{
  "norm_eps": 1e-05,
  "positions": "rope",
  "tie_embeddings": false
}
Each number is 128 + 32 x the weight over its row's rms, rounded and kept within 0 to 255. Layers, rows and columns count from 0. The size above them is the row's rms in percent of the matrix's.

# layer 3 MLP down (transposed), 256x96, rms 0.251, rows 34-79, columns 48-95
size [ 86  78 111  95  96  94  96 106  93  80  97  83  93 104 106 109  95  93 101 111  84 102 110  99 108 118 107  96 101  93  86 103  86 111  88 106  90  86  83  97  92 111  93 103 104 102]
[[122 110  98 100  85  85 114 154 131 107 182  68 169 106 106  76 112 162 152 113 120 167 102 133 193 166 125 147 111 147 114 141 145 128  82 144 127 125 134  47 115  78 137 154 108  93 155  88]
 [153 107 119 114 140 104 101  77 123 124 140 190 161 147 107  80 109  96 105 114  68  91 120  99 171  98 137  92 131 135 140 109 167 106 111  98 134 137 110 119 146 116  63 109 108 115 151 155]
 [147 185 116 122  90 155  89 111 104 117 161 140  56 148  64 200 117 139 104 167 108 189 128 100  59 106  70 164 133 143 158 104 119 121  84 129 138 127 133 142 110 100 101 122  80 125  94 148]
 [ 94 132  92  71 194 140 135 129 109 148 113 237  94  92 158 119  62 154 102 133 164 106 107 163 121  90 106 125 141 124  96  86 106 162 150  73 111 134 133 117 142 118 143 110 145 113 134  84]
 [168 112 139 120 152 149 115 119 141 124 151 168  94 178 166 151 163 122 134 147 154 129  84 116 123 164 146 146 130 132 151 102 139 100 142 110  72 166 154 124 102 154 122 133  81 191 117 146]
 [110 130 119  78  92  77 102 154 116 112  79 119 174 127 123 172 112 135 110 115 176 146 155 121 122 142  88 149  86 101 136 157 136  95  65 138 139 145 153 128  78 142 166 132 177 185 138  51]
 [116 166  79  88 108 144 137 197 121  58 171 132 107  86 146 146 175 133 129 110 138 160 108 160 116 116 132 173 162 116  83 110 132 134 139 123 181 129 142 101 153 121 183 109 154 132 181  59]
 [137 126 171  75 129 107  90 146 166 126 168 143 114 150 129 139  85 110  55 163 148  56 117 217 115 156 172  76  97 112 100 138 154 141 136  72 124 168 128 131 145 117 100 164 165 104  97 118]
 [144 120  93 145 146 123 106 102 184 118 175 139 153  96  77 134 147 154 135 112 168 151  86 141  76 118  68 125 139 176 182 121 153 132 109 110  73 100 137  85 132 121 108 132  62 136 159 151]
 [122 119 146 121 114 144 101 132  73 130 122 181 178 180 147  76 142 119 133 158 114 167 128 124 156 125 162 108 103 141 104 147 153 192  94  79 178 136 135 145 140 132 132 130 154 126 127 156]
 [151 145 163  96 188 154  93 143 139 180 175 142 132 121  98 156 126  68 129 147 146 104 129 152 125 172 163 126  89 129 154 111 166 148 156 107 183 104 131  81 128 124 123 112  97 115 133 119]
 [172 102 163 191 155 103 159 164 104  76 108  77 151 129 175 100 111 125 156 165 125 163 140 114 111 154 134 134 123  88 163  83 149 145 104 155 131 141 123 140 135 128 116 178 163 149  90  45]
 [121  92 153 140 143 116 130  94  82 182  88 164 156 119 125  92 112 120  69 187  85  70 144 116 175  69 109 123 136 144 153 112 133  80  88 123 175 137 123 152  95 156  95 151 117 166 136 126]
 [132 144 114 124 103  98 108 169 156 115 145 125 136 138 192 144 148 167  81 138 182 156 145  68 106 134 149  53 115 149 157 147 123 121 129 127  94 135 121  72  98  97 152 183 136 159 119 122]
 [155 122  90  91  83 179  67 118  99 151 137 107 140 141 116 124 118 150 149 132 136 176 179 158 128  50 104 188 157 125 127 125 149 123 112 117 153 123 108 117  93 166  51  72  85 171 118 106]
 [153 166 141 138 145 130 125 154 108 158 136 153  99 187 190 109  87 176 115 140 107 148 105 132 153 143 108  86 117 141 108 150 139 135 132 170 149 149 144  88 143  92 126  92  97 123  98  92]
 [109 126 113  97 157 159 140 119 115 116 115 104 137 142 155 157  91  74 144 104 110 124 114 142 106 121 106 191 165 130 141  99  96 109 154 123 122  85 198 128 114  85 135 108  74 189 110 106]
 [138  93  90  99 173 130 135 159 142 157 149  68 159  88 150 164 104 149 112 119 159 127 100  98 101 100 116 171 125 108 148 143 142 218 110 146 151 122 126  87 114 117 156 111 118 140 146  77]
 [122 113 122 159 115 151 132 143 120 121 130  91 131 145 105 163 122  88 121 105 102 169 132  89  54  92 145 122 179 116 160 103 135  78 127 168  80 172 127 160  76 164 135 135  91 121 122  95]
 [151 144 139 124 109  98  70  89 136 159 149 120  93 156  98  97 130  80 106  96  72 144 200 127 122 121 116 125 137 194 108 173 110 144  70 161 156 125 124 127  60 112  40 159 122 169  95 158]
 [102 153 113 162 153 141  69 145 125 182  93 124 134 130 103  85 134  81 152 178 121  91  99 123 157 123 142  68 135  93  78  42  93  61 170 128 110 110 122 149  91  99  89 120  83 148 174 147]
 [101 157 178 129 101 157  58 140 131 104 155 128 138 115 123 101 119  91 128 169  78 155  91  60  97 139 159 144  67  95 156 124  91 104 118 130 110 115 143 116 180 102 177 131 191 145  77 118]
 [ 91  82 106 185 116 116 165 159 182 111 161 100 134 108  79 161 104 114 140 148 144  89 146 109 145 159 116 127 115  98 106 193 131  71 160 128 119 126 101 137 133  36 112 112  47 154 115 108]
 [101 112 155 138 124  88 152 191 138 153  89 141 141 105 152 197 136 156 158  97 104 106 113 144 160 138 171 138 144 151 163 139 131 143 146 134  90 125 140  86  95 102  86 156  81 134 164  98]
 [168 124 129  87 122  90 136  84 113 139  51 181 166 143 133 182 128 142 118 158  55 131  61 135 129 148 125 158 124 176 120 149 135 161 166 109  89  79 155 171 151 136 129 109 122  74 132 120]
 [178 156  99 152 179 148 145 145 147 167  96 188 146 146 169 113 126  97  56 187 107 116 135 136 113 116 136 143 117 105 110 138  79  99 134 121 133  98 160 117  64 130 104 123 183 150 137  95]
 [100 123 139 115 203 140 115 214 128 161 102 150 106 131 143 160  90 155 164 130 110  86 105 151  74 100 132 169 111  57 121 117 147 120 181 137  79 124 116 147 132 136 135 110 113  78 142 139]
 [128  91  99 135 177 101 106 161  85 119  85 133 155 125 155  70 117 141 165  97 115 178 102  84 124 139 148 127 116 100 142 133 169  92  88 102  81 123 107  75 157  73 179 125 109 101 124 181]
 [111  76 151 134 172 106 116 130  97 138  70 197 122 116 164  71 115 142 161 167  99 131  95 146 104 109 117 201 133 122 170 135 128 128 154 108 145 124 139 140 137 167 123 130  60 104 151 150]
 [ 46 126  83 114 157 140 167 112 103  91 156 188 156 107  67 166 136 106  98  97 163 121 173  99  89 103  97 104 140 184 102 127  82 153  95 106 187 129  96 163 122 125 116  93 125 175 109 143]
 [148 116 104 103 143 114 134  69 114  88 160 191 109 149 110 183  85 160 129 122 105 151 134 172 112 102  97 130  91 126 113 150 152 204 124  37 156  99 149  90 130 189 124  77 122 137 135 155]
 [128 104 129  93 135 118 121 112 169 123 175 148 207  71 164 136 113 139  87 131  80 108  86 190  92 125 138 167  59 127 135  86 134 123 138 117 120  66  80 162 180  84 115 168 122 125  61 146]
 [194 134 108 137  85 141 113 178 120 136 104 149  87 107 157 168 125 126  81 114 188 119 134 119  89  90 153 136 174  94 140 136  85 167 118 100  65  66 124 149 164 130 138 140  97  75 140 106]
 [171 181  85  86 168 117  57 191 125 157 122  71 150  79 150 118 158 145  97  78 168 116 161 111 120 129 121 134 103 145 144 151 161 135 112 156 110 104 121  72 126 135  75  95 130 200 201  96]
 [122 132 103 110 126  95 135 168 141  89 105 181 151 111 124 172 164 134  63 170 165 105 168 176  73 126  83 162 140 156 158 110 114 131 123 101 116 143 122 148  86  58 172 135 110 172 121 103]
 [ 78 133  65  94  54 104 133 128 157 134 138 146 148 132  87 226 151 129 104 163 108 120 171  94 117 136  57 108 135 109 104 190 149 178 124 156 137 134 134 113 125 126 102  84 135 149 150 131]
 [131 163 109 170 111 112 124  83 102 137 125 113 159  69 124 111 122 174 127  93 113  99 134 150 168 194 118  30 140  86 198 113 181 158 102 196 133 122 106 107 128 125 133 144 125  53 155 170]
 [153  86 172 121 107 121 166 116 153 130 117 161 147 159 108 192 118 169 141 143 130 211 141 146 116 131 113 143 178 156 126 171 128 127 108 179 150 179 143 213 146 143 130 194 134 145  91  88]
 [143 137 151 157 179 117 151 140 133 142 144 171 118 155 149 148 141 136 104 111 147  69 113  79 174 122 122  47  62 118 160 108 159 157 163 118 130 107 115  72 160 150 131  89 109 102 142 198]
 [121 150 167 117 105  93  82 165 162 120 147  57  79 122 138 141 148 101 198 106 122 116 121 168 135 154  74 125 147 157  97  78  95  93 104 158  83 116 178  87 123 124 150 119  82 137  72 145]
 [113 115 122 140 127 167 128 135 124 135  91  86 101 116 125  61 148  70 153 113 137  99 122 185 152 163 173  59 116 151 116 154 128 172 159  98 126 139 117  97 154 142 153  97 118 135 174 125]
 [144 145 158 136 157 153  96  48 120  60 134 118  98 156 122 162 113  85  82 131  64 104  97 104 120 142 165  63 119 139 150 140 128 101  63 155 129 201 184 139 103 149 157 132 107 131 104 108]
 [134 148 159 125 155 173  93 101 152 133 156 162 145 118 147  90 179 126 163 150 102 146  88  37 170 154 157 163 178 118  94 145 138 132 133  72 143  87  97 191 155 225 130 138 160 118 174 134]
 [111 117 150 153  85 127 113 130 127 134 155 169 112  86 158 145 146 165 146 111 104 154 123 160 135 147 133 171 135 144 108 116 121 194  86 175 179  99 168 136 114 151 124  57  65 124 109 118]
 [118 143 170 141 122  62 156 131 146 173 173 118 138  97 127 130 178 148 143 155 127 124 106 131 167  88 133 100 109 138 120 134 166  89 152 161 142  76 144  71 159 152 127 149 151 143 164 113]
 [139 137 166 141 102 142 115 124 141 146 140 108 145 194  92 187 125 120  93 144 113 122 107 179 109 145 130 102 109 142 117  92  93  72 141 115 132 164  90 186 187 136 126  90 124 133  80 154]]
# layer 3 MLP gate, 256x96, rms 0.264, rows 35-80, columns 48-95
size [ 86 106  98  99 103  87 109  96  82 106  98  92 110 109 113  96  96 103  91  79 113 103  99 131 107 112  88 113  95  85  95  88 120  85 109  89  78  91  94  99 106  95  98 104 101  92]
[[130  99 131 139 188 132  91  49 107  96 154 204 155 121  99 121 145  96 112 109  97  81 132  83 120 113 126 121 168 134 144 173 126 155 133 138 111 146 107 119 169 113 114 122 137 104  50  95]
 [119 108 165 113 176 134 102 109 131 158 115 149 171 131 207 124 153  97 119 157 154 108 112 193 123 152 174 145  79 108 133 162 148 115 115  70 144 112 167 149  98 126 176 150 154 134 127 136]
 [131 119  98  88  70 131  92 150 110 122 115 164 111 119 120  83  98 113 120 147 165  93 137 122 137 106 133 156 211 180  86 141  90 106 102 137 149 159 106 141 117 127 116 129  87 147  91 116]
 [123  74 122 113  64  96 151 139 102 128 165 162 119 154  97 162  96 204 128  74 131 139 150 147 105  97 104 108 119 150 104 161 215  69 117  75 129  94 139 148 100 154 154 118 101  63  96 145]
 [ 87 175 139 130 143 137 141 198  92  94 126  90 159  94  97  91 121 132 138 115 145 129  43  99  87 182 111 170 172  96 155 105 121 139 171  86 121 175 150 175 132  93 104  87  94 133  86  99]
 [117  85 146 122  99 192 140 167 118 125  99 102 118  90 175 143 155  97 160 165 165  87 137  76 132  81 120 127 158 164 174 122  87 128  83 118 171 153  94 131 169 123 132 140 113 135 122 131]
 [201 109 151 145 148 106 137 180 115 107 163 144 178 161 114 126 109  90  97 121  94 124 143 137  62 145 124 171 195 121 105 167 142  84 130  94 120 151 152 184 150 166 151  89 133 117 205 120]
 [142  87 170 123 109 171 124 140 140 140 105 158  77 141 100 166 162 118 117  99 124 153 108 101 147 128 139 116 135 142 109  88 107 122 149 121 218 167  85 174 147 163 107 147 162  95 138  63]
 [ 89 119 127 100 153 100 105 131 140 144  97  71 112 126 132 115 142 153 112 123 126 142  77 158 154 131  78 139 134 121 114 195  90 146 161  78 145 129 173 113 118 128 162  67  65 140 103 249]
 [154 143 177 165 124  72 133  87  67  59 141 147 161  95 135 108 122 103 249 144  87  62  78 123 158 143 130 160 107 114 168 142 159 125 132 135 172 141 161 127  78 113 119 175 103 118 146 100]
 [126 190 101 101  83 160 129  93 105 120 150 123 170 121 160 105 149 128  96  89 123 140 114  49 138 125 116 129 193 162  74 109 146 114 108 106 175 117 150  62 176 138 165 122  99  79 108  55]
 [ 98 174 168 134 140 151  75  81 103 140 130  42 142 101  88 125 121 177  95 148 115 139 165  96 107 128 100 157 155 105 119 146 112 125 146 171 152 151 130 130 163  81 163 157 121 111 186 198]
 [144 128 174 153 141 136 105  92 151 102 123 152 148 159 150 119 119  83 111 174  99  91 103 177 104 139  95 140 178 141 109 186 138 111 124 171 136 112  82 151 121 119 170 118  73 115  95 123]
 [195  72 182 127 117 165 138 144 119 218 119 148 104 141 172 137  65 101 107 193 124 153 148 139 162 162 143 115 147 122 158 101 126  76 165 144  91 147 161 128 119 115 137  95 130 185 132  93]
 [148 143  92 172 154 131 135 127 124  93 133 118 178 160 126 184 150 153 132 139 147 126 109 138 157 126 125  75 131 115 150 117 106  80 105 105 134  64 102 103 136 107 138 113 162 106 125 122]
 [160 116 160 123  44  82 138 105 103 151 178 136 127 131 142 110 144 109 146 147 174 129  92  82 136  91 152 116 140 131  99 141 102 121  58 135 123 145 120 115 103 147 114 134 175 157  41 117]
 [ 87 165  96 112 109  78 145 150  87 144  97 152 107 118 185 111  71  83 105 137  96  58 136 116 172 188 137 146  25  86 172 143 135 165  93 137 154 128 158  91 134 160 153 152  74 151 146 163]
 [136  82 137 124 106  76 134 105 118 125 110 170 110 103 105 118 171 137 146 156  66 144  90 138  95 116 105 140 155 123 139  31 189  79 130 184 108 120 160 104 108 112 126 125  78  89  92 115]
 [127 161 123 101  86 114 103  78  83  68 116 110 175 140 167  86 112 122 106 108 155 167 178  77 157 193 143 120  93 142 120 139 101  84  95 147 137 114 128 162  90 113 112 123  87 123 105 173]
 [144 145 191 162 132  87  57 106 163 129 137  40 197 161  98 153 122 107  89 161 133  83 200 131 145 167 138 148 140 169 109  81 150  94 125 151  95 111 164 147 108 109 109 140 116 125 173 136]
 [112 153 119 106 119 139 128 106  94 114 121 159 161 159  70  94 133 118  98  85 119 122  88 129 107 206 158 153 110 146 155 134 143 118 151 124 104 163 167 116 128 188 137  84 133 107  66 105]
 [155 184  87  78  86 150 131 146 146 102 105 110 100 125 149 151 119 102 137 145 119 100  76 164 142  88 178 174 160 136 137 145 141 141 133 147  91 138  88 129 142 220 126 149 177 120 139 131]
 [101 105  91  81 144 155 136 235 125 179 146 134 112 102 153 120 146 157 157  89 106 125 120 138 160 146 129 128 151  99 165 195  74 118  76 166 131 148  87 118 103  90 141 130  94 108 114 139]
 [156  86 157 105 164 109 151 104 141 186 150 182 158 165 136 126  99 199 146  92 178 171  54 106 102 163 124 104 124 148  70 112 158 199 101  75  76 134 100 153 136 112 128 152 163 104 109 101]
 [130 125 189  80 156 110 107  66  87  82 108 132 125 155 114 146 148 124 181 119 133 130 131 120 128 179 140 157 110 134 145 166 148 122 142  66 126 145 181 128 168 104 136 208 110  85 133 163]
 [ 67  73  66  50 145  94 125 123 162  89 113 147  76  91 130 138 143 163 104 164 146 145  96 119 111 129 130  90 101 115 168 110  94 116 114 139 122 119 169 131 162 149  45 138 199  89 128 155]
 [113  81  99 111  84 160 142 138 126 140 112  74 109 109 100 133 142  85 189 143 131 105 117 163 154  98 179 165 119  92 167 132 115  59 138 107 135 131  92 146 177 174 104 159 108 145 148 104]
 [181 158 140 130 141 122 152 109  91 105 101 110 170 139 115 184 121 109  53 156 144 132 129  96  93 149 133  82 144  75 137  79 109 137 100 131  92  97  98 158 205 150 176 147 143 154  39  95]
 [148  85  96 125 126 116 113 136  86 109 137 121 145 125  96 107 123 100 125 116 122 159 135 111  80 147 136  80 122 164 140 111  67  87 135 119 134 144 159 143 100 116 140  78 160  91  79 109]
 [155 131 132  74 110 138  95 151 150 123 151 198 145 111 160 141 163 147 150 162 141 134  84 127  97 164  68 141 101 117 193 209 119 104  93 186 102  78  93  95  89 132 122  85 164 148 104  99]
 [138 124 112  79 141 116 179  83 161 124 168 108 132 160 130 188 110 125 154 146 108 108 141 157  57  86 147 107 126 178 154 114  92 169 126 143  93 133 115 139 147 149 212 146 156 104 165  65]
 [ 53 166 171  82 173  81 157 103  85 111 119 182  87 115  73  94 154 117 117 105  58  93 123 172 188 141  80 126 105 155 100 160 189  85 107  84 146 167 144 115 111  94  93 150 137 143 114 157]
 [111 110  54 118 146 109 168 140 168 165 130 141 151 150  50 176 178 109 113  70 100 123 142 160 105  96 173 106 158 137 158 123 133 102 115 133 123 139 123 121 134 133 120  96  94 139 102 148]
 [ 94 141  76 127 164 131 128  86 190 134  80 136 112 194 110 111 109 183 129 150 171 118 154 191  87 157 147 145 146 204  99  99 135 137 115  74 161 144 156 168 151 144 125 160  82 138 134 124]
 [178 120 144 147 103 121 144  76  78 182 139 138 164 136 180  70 132 131 147 163  98 118  82  94  80 118 163 160 141 157 153  87 145 140 123  95 141 134 127 119 164 167 118 142 139  92  89 118]
 [131  72 156 166 175  89 194 102 158 160 138  99  86 213 176 117 122 113 124 180 115 184 121 111 151 132 152 150 143 134  91 151 125 136 160 125 122 119  52 139 132  88 140  75 158 152 114 156]
 [105 139 138  88  98  43 116 130 185 118  88 132 149 106 108 107 134 138 148  73 174  92  99 155 118 141 156 133 119 114 151 125 119 136  90  96 114  96 126  82 162 110  71  47 167 167 120 114]
 [156 110 136 123 130 110  75 141 134 194 160  66 156  99 153 165 115 110  58  83 112  73 139  90  80  96 180 106  63 150 135 110  93 134 109 117  92 143 142 167 159 112  77 120 186 103  95 230]
 [124 100 103  64 126 198 150  93 185 123 144 115 171 166 167 115 125 145 116 173 159 130  93 179 101 106 144 121 119 212 129 130 149 117 189  78  71 123 101  80 156 124 100 126 124 138 108 124]
 [106 126 195 135 138  79 238 115 165 158 101 117 131  96 129 151 160 174 124 119 168 108 139 118 148 130 125 118 104 162 147 111 121 107 137 166  96 143 176  72 100 108  91 149 108 139 106 203]
 [187 163 123 145 163 122 109  83 138 129 148  83 140 179 167 149  62 111 111 160  62  75 131 124  68 155 175  99 112  97 147 137 133 174  81 108 106 152 176 177 115 125 132 105  97 134 134 154]
 [ 92 107 113  97 138 102 100 125 100 147 115 129 163 133  91 156 193 145 130 136  81  34 177 125 112 190 124 188 125 110  95 109 132 103 121 120 124 129 171 138 110  68 118 132 110 150  58 157]
 [181  81 113 105 178  82  89  95  83 111  95 174 117 165 116 140 137 184 104  86 114 134 140 147  95 139 116  73 175  96 103 126 147 130 146  44 166 174 145 159  97 122 111 205 111  69 135 190]
 [110  98 145 115 138  99 110 157 170  78 116 123  96  98 145 109 136 123 149 109  20 175 131 139  93 129 121 156 164  86 152  85 188  87 100  82  98 118 162 141 115 120 170 130 144 110  85 110]
 [109 174 106 157 150  68 115  91 103 132  93  69 112 111 134 111 209 119 153 165 113 163 125 139 103 133  91 170 133 159  95  66 182 137  87 137 107 171 128 114 162 103 125 141 118 126 171 134]
 [ 76  84 151 133 152 102 113 114 153 124 176 140 143 132 164  94 122 107  96 176 138 118 121 119 117 121 155 151 138 150 107 136 140 193 132 177 151  74 156 189 150  85 113  60  88 103  66 184]]
# layer 3 MLP up, 256x96, rms 0.266, rows 35-80, columns 48-95
size [ 83 107  96  88 101  89 101  91  92  99  85  96  93 104  99  97  91 102 102  88 109 103 105 136 109 102  90 106  88  94  96  89 109  93 103  90  88  93  94  95 107  92 108  96 101  98]
[[ 97 132 137 111 120 211 179 121 116 107  75 142  85 131 133 173 113 107 115 163 213 138 168  68 133 138 111 107  92 123 138 123  84  84 122 136 136  73  78 198 110 104 180 153 119 155 116 164]
 [112 126  83 122  98 102 115 107 173 121 154  88 187 118 104 138 144 185 149 120 107 121  88 160  84 179  98 131  73 148 144 172 186 151 226 103 188 169 162 131 111 141 158 126  62 161 132 151]
 [162  71  94 151 188 149 176 164 146 129 136  95 106 113 103 162 179  92  44 150 118 176 144 147  91 193  97 155 124 125 178 103 144 116 151 130 164  84 144 117 118  82 154 113 122 111 126 104]
 [ 79 103 155 137 125 161  91 189 143 138 121  98 150 137 125 149  92 192 131 151  93 193  86 104 119  95 148 123  97 112 141 172 175 116  90 122 157 118 113 126 160  96 135 160 134 123 160 177]
 [131 139 118 123 103 100 139  97 121 107 139 132  56 115 177 174 179 104  48 134 103 126 150 157 117 141 125 118 118 124 127 149  90 163  67 158 150 165 130 125 159 165 133 122 133 111  88 166]
 [117 117 157 161 144  78  55 131  75 100  94 160  57 124 158 151 123 152 150 129 162 163 171  96  56 139 105 104 121 134  85 125 121 118 124  87 155 176  81  90 108  88  93 162 136  97 113 125]
 [ 75 108 121 108 125 128 116 147 100 147 127 162 108  54 123 102  77 117 100 141 144 151 124 114  94 114  91 167 211 134 158 162 182  32 107 169 145  98 148 132 149 148 155 133 138 110 160 124]
 [186 102 168 209  54 116 131 143  79 141 126 183 112 134  90 128 157 132 105 111 123 187 112 108 136 169 208 115 135 166  96 165 171 122 135 125  80 139 166 104 156 108 121  87 153 138 174 138]
 [134  94 121 115 125 152 142 163 157  87 120 146 134 110 169 160 187 151 200 148 127 108 144 122  93  78 100 146 119 146 135 140 154 133 158 142 128 127 133 101  42 132 181 131  85 109 109 114]
 [161 142 127 170 108 126 112  83 115 164 158  34 112 124 177  71 106 126 110 145 123 126 164  98 140 102 129 149 152  99 152 129 168  92 162 131 155 157 176 203 177 150 170 125 123 150 179 140]
 [135 133 139 134 119 118 161 108 164 114 111 145  94 127  90 177 127 203  91 145 137 199 226 109 142 117 110 122  91 149 116 187 175 132 164 147 147 152 115 138  65  78  78  87  93 141 108 127]
 [178 183 123 154 104 138 133 175 139 123  85 158 142 154 122 150 128 152 203  85 167 164 102 154  93 125 150 143 126  87 108 181 149 147 147 164 147  53 116 115 104 198 145 161 178 122 130  68]
 [163 123 121 169  80 105 176 153 137 133 148 131 149 172  99 169 150 147 146 145 169 154 120 108 169  82 122  99  85 149 127  62 148 196  48 162 138 111 149 115 138 136 119 157 115 198 152 200]
 [152 122 177  92 126 124 101 118 113 108  94 149 129 188  63  88 100 160 138 150 207 116 149 148 133 139 135 116 176 173 126 101 119  87 114 109 114 115 161 155  77 121 102 160 107 121  71 207]
 [ 81 179 164 133 125 151 140 131 100 122 117 135 133 229 152 118 168 169 112 107  91 170 125 102 166 118 115  72 122  90 119 162 166  42 144 129 145 157 156 108  93 163 149  93 122  84 123 120]
 [120 138 101 143 182  85  94  97 105 173 172 128 136 135 120 159 116 154 107 109 103 129 143 137  89 117 185 133  80 115 156 127 145 148 162 126  51 108 139  48 178 147 182  98  91 115  98 100]
 [104 131 137 122 134  76 101 157 124 125 188 126 103 168  90 138 114 118 162 137 125 147 125 188 151 101  94 116 110 172 102 161 132 101 161  77 114 139 123 163 147 152 146 134 121 110 127 159]
 [136 181 141 132 108 157 153 137 155 132 112 187 100  96 148  91 103 125 118 143 180 136 171 101 151 131 163  98 134 164  49 130 132 126  83 137 193 111 105 150 122 121 169 129 155 141 130  99]
 [116 106 152 123 131  83 103 105 113 151 123 113 132 119 151  97 159 150 151 140 115 125 152 102 205 100 158 113 141 122  96 157 123 158  77 176  95 195 100  95 101  99 145  95 116 141 129 110]
 [ 67 134 156  93 133 147 153 107 147 165 122 152 125 107 144 185 136 122 174 126 106 112 193 106 115 114 127 170 128 156 137 185 103 148 160 100 101 163 187 108 132 107 130 171  98 164  66 153]
 [201 143  74 136 132 166 146 141 114 155  72 101  98 153 150 173 122 131 143 158 142 117 119 133 113  89 170 156 191 160  97  99 155 118 140  97 146  75  75 149 107 117 137  73  83 152 116 138]
 [131 108 101 119 179  80 168 187  97 128 132  67 117 158 122  78 109 132 146 140 115 122 132 191 102 138  84 245 116 122  80 138  39 135  58 156 123 127 102  80 141  88 133 182 106 141 103 133]
 [143 124  73 122  79 144 110 141 134  96 146  97  69  85  66  86 112 141 153 106 196  35 107 119 144  78 161 118  93 122 133 110 110 112 147 146 166  96 115 129 115 130  94 143 105 116 111  96]
 [ 60 115  95 135  86 165 103 104 145 101 135  98 142 108 121 172  82 110  86 126 169 109 110 161 137 140 156 146  90  97 151  88 158 144 127 120 138 120 115 170  96 184 169 148 158 117 147 135]
 [128 101 129 133 101 117 196 136 171 185 169 167 123 126 152 145 174 139 138 124 110 112 136  71 129 176 142 149 136 110 118  90 145 186 126 137 170 151 100 160 144 155 139 135 130 140  67 113]
 [102 113 185 177 127 119  84 163 126 119  63 137 185 115  96  90  71 122 137 109 108 129 147 133 136 150  72  76 167 162 180 127 142 154  94 115  74  92 136  97 151 149 155 108 100 123  75 126]
 [138 117 108 139  75 146 166 131  54 167 139 147  82 156 187 102 146  93  96 130 172 147 102 111 101 117 161 147 198  48 147 132 111 117 115 122 118 104 125 124 141  75 199 137  73 109 179 121]
 [147  83 176 142 129 125 173 101 110 130 184 177 160 112 125 126 105 118 139 184 103  61 194 112 125 139 102 100 163 115  92  86 154 100 140 155  94 104  98 167 143  98 131 155 132 154 174 142]
 [112 210 132  92 108 130  95  78 117 166 127 166  76  76 149  76 105 130 124 105 152  83 153 109 116 135 165 125 101 185 114 173 177  45  74  79 115 143  88 169 103 102 160 135 133 105 151 195]
 [ 88 101 106 103 136 175 151 129  90 162 128 154 151  78 125 127 153 108 218 109 163 141 194 137 125 159 100 163 136 142 155 156 152  50 163 212 159 179 114 137 153  98  91 149  99 186 125 132]
 [133 179 137 122 162 120 134  96 125 207 111 166 135 130 135  89 118 154 142 166 109 165  60 116 126 152  97 154 136 201 134 100 129 104  98 123 174 148 159 141 108 114 151 127 141 138 127 128]
 [ 66 213 172 149 132 113 108 130  83 170  26 151 150  99 133 124 131 113 126 152 109 144  66 117 202 179 101 157 146 123 206 182 177 120 111 148 124 153 110  53 139 104 148 158  86 181 155 148]
 [ 78 193 139 105  98 112 127 143 123  95 105 115 132  86  94 136 186 173 139  86 172 158 118 136 149 126 172 100 152 102  67 137  85  95  86 144 108 139 114 146 153  92  73  76 109 150 137 102]
 [145 133 223 125  88 141 119 150  86 138 151 114 140 146 105  81 175 125 175 131 129 138  41  43 173 106 154 145  98  88 161  94  79 134 159 138 116  85 148 132  88  96 128  94 111 141 138 132]
 [135 136 136 118 150 169 122 173  79 124 159 183 123 159 166 176 162 205  68  92 128 143  91  70 178 145  82  89 141 132 120 146 170  95 107  88 110  85 101 124 145  72  99 131  94 100 184 105]
 [162 117 155 162 160 127 127 156 148 125 147 107 149 187 181  62 129 176 140 209 134 170  95 102 149  81 154  98 180 136 115  74 112 141 221 151 161 131 141 111 135 148 127  74 153 107 131 142]
 [152 167  63  95 134 142  82 119  85  67 152 140 109  54 152 123 127  95 187 131 211 109 110 139 129 152 151 106 113 168  54 143 137 132 152  74 135  66 141 119 139 128 123 112 124 137 126  59]
 [138 161 176  99 185  63 120 112  94 118 108 211 164  99 104  88 112 129 123  99  89  94 102 109  87 115 151 138  99  96 164 113 166 143 125 148  76  92 124 118 115 134 110 169 163 128 185 178]
 [133 111 147 201  78 109 168 121 147  97 108 123 130 101 133 150 121 138  64 109 133 156 114 102 112 132  99 146 138  91 189 115 109 105 142 151 161 114 138 110  71 183 100 100 151 139 146 125]
 [120 144 212 147 145  86 190 164 144 127 157 126 172 148 190 152  32 121 121 127 139 107 192 148 143 125  62 159  90 141 118 149 149 157  98 137 132 116  93 137 113  97 132 119 145 162 148  96]
 [161 130  69 172  83 181 126 135 187 142  64  81  80 135 125 184 146  60 157 120 174 150  82 174 182  99  64 177 149 182 135 130  78 140 172 150  93 107 122 128 136 165 165 105 132 137  93 138]
 [130 113 102  80  86  96 142 131  94 134  61 163 109 119  81 193 105 104 136  98 117 132 159 150 107 101 165 144 147 172 122 115 114 135  80  74  98 101 153 131 162  65 155 120 108 112  82 163]
 [140 112 100 178 152 142 107 105 104 159 121 101 158 129 124 108 125  87 144 131  85 112  92 184 156 119 124 134 180 163 119 138 131 139 122  90 145  90 118 178 138 159 118 173 170 126  89 114]
 [195 122  80 147  77 145 102 132  67 128 144  46 152 141 109 156  91 140  74 164 123 154 123  74 137  99 115 171 129 154 111 108  89 159 130 116 144 138 129 139 206 147 133  90 121  67 104  80]
 [ 80 137  88 157 158  98 110 100 208 106 132 124 150 110 100 128 152 139 128  98  98 187  83 136 140 119 119 140 119 146 131 111 177 188 102 143 104 113 149 104 112 156 167 121 131 129 125 158]
 [173 160  93 112 102 134 121 124 163 145 136  69  33 107 146 140 123  66 144  72 141 160  99 143 166 103 167 125 136 118 131 156 135 113  83 140 150 142 124 139 170 187 178 172 196 155 149 162]]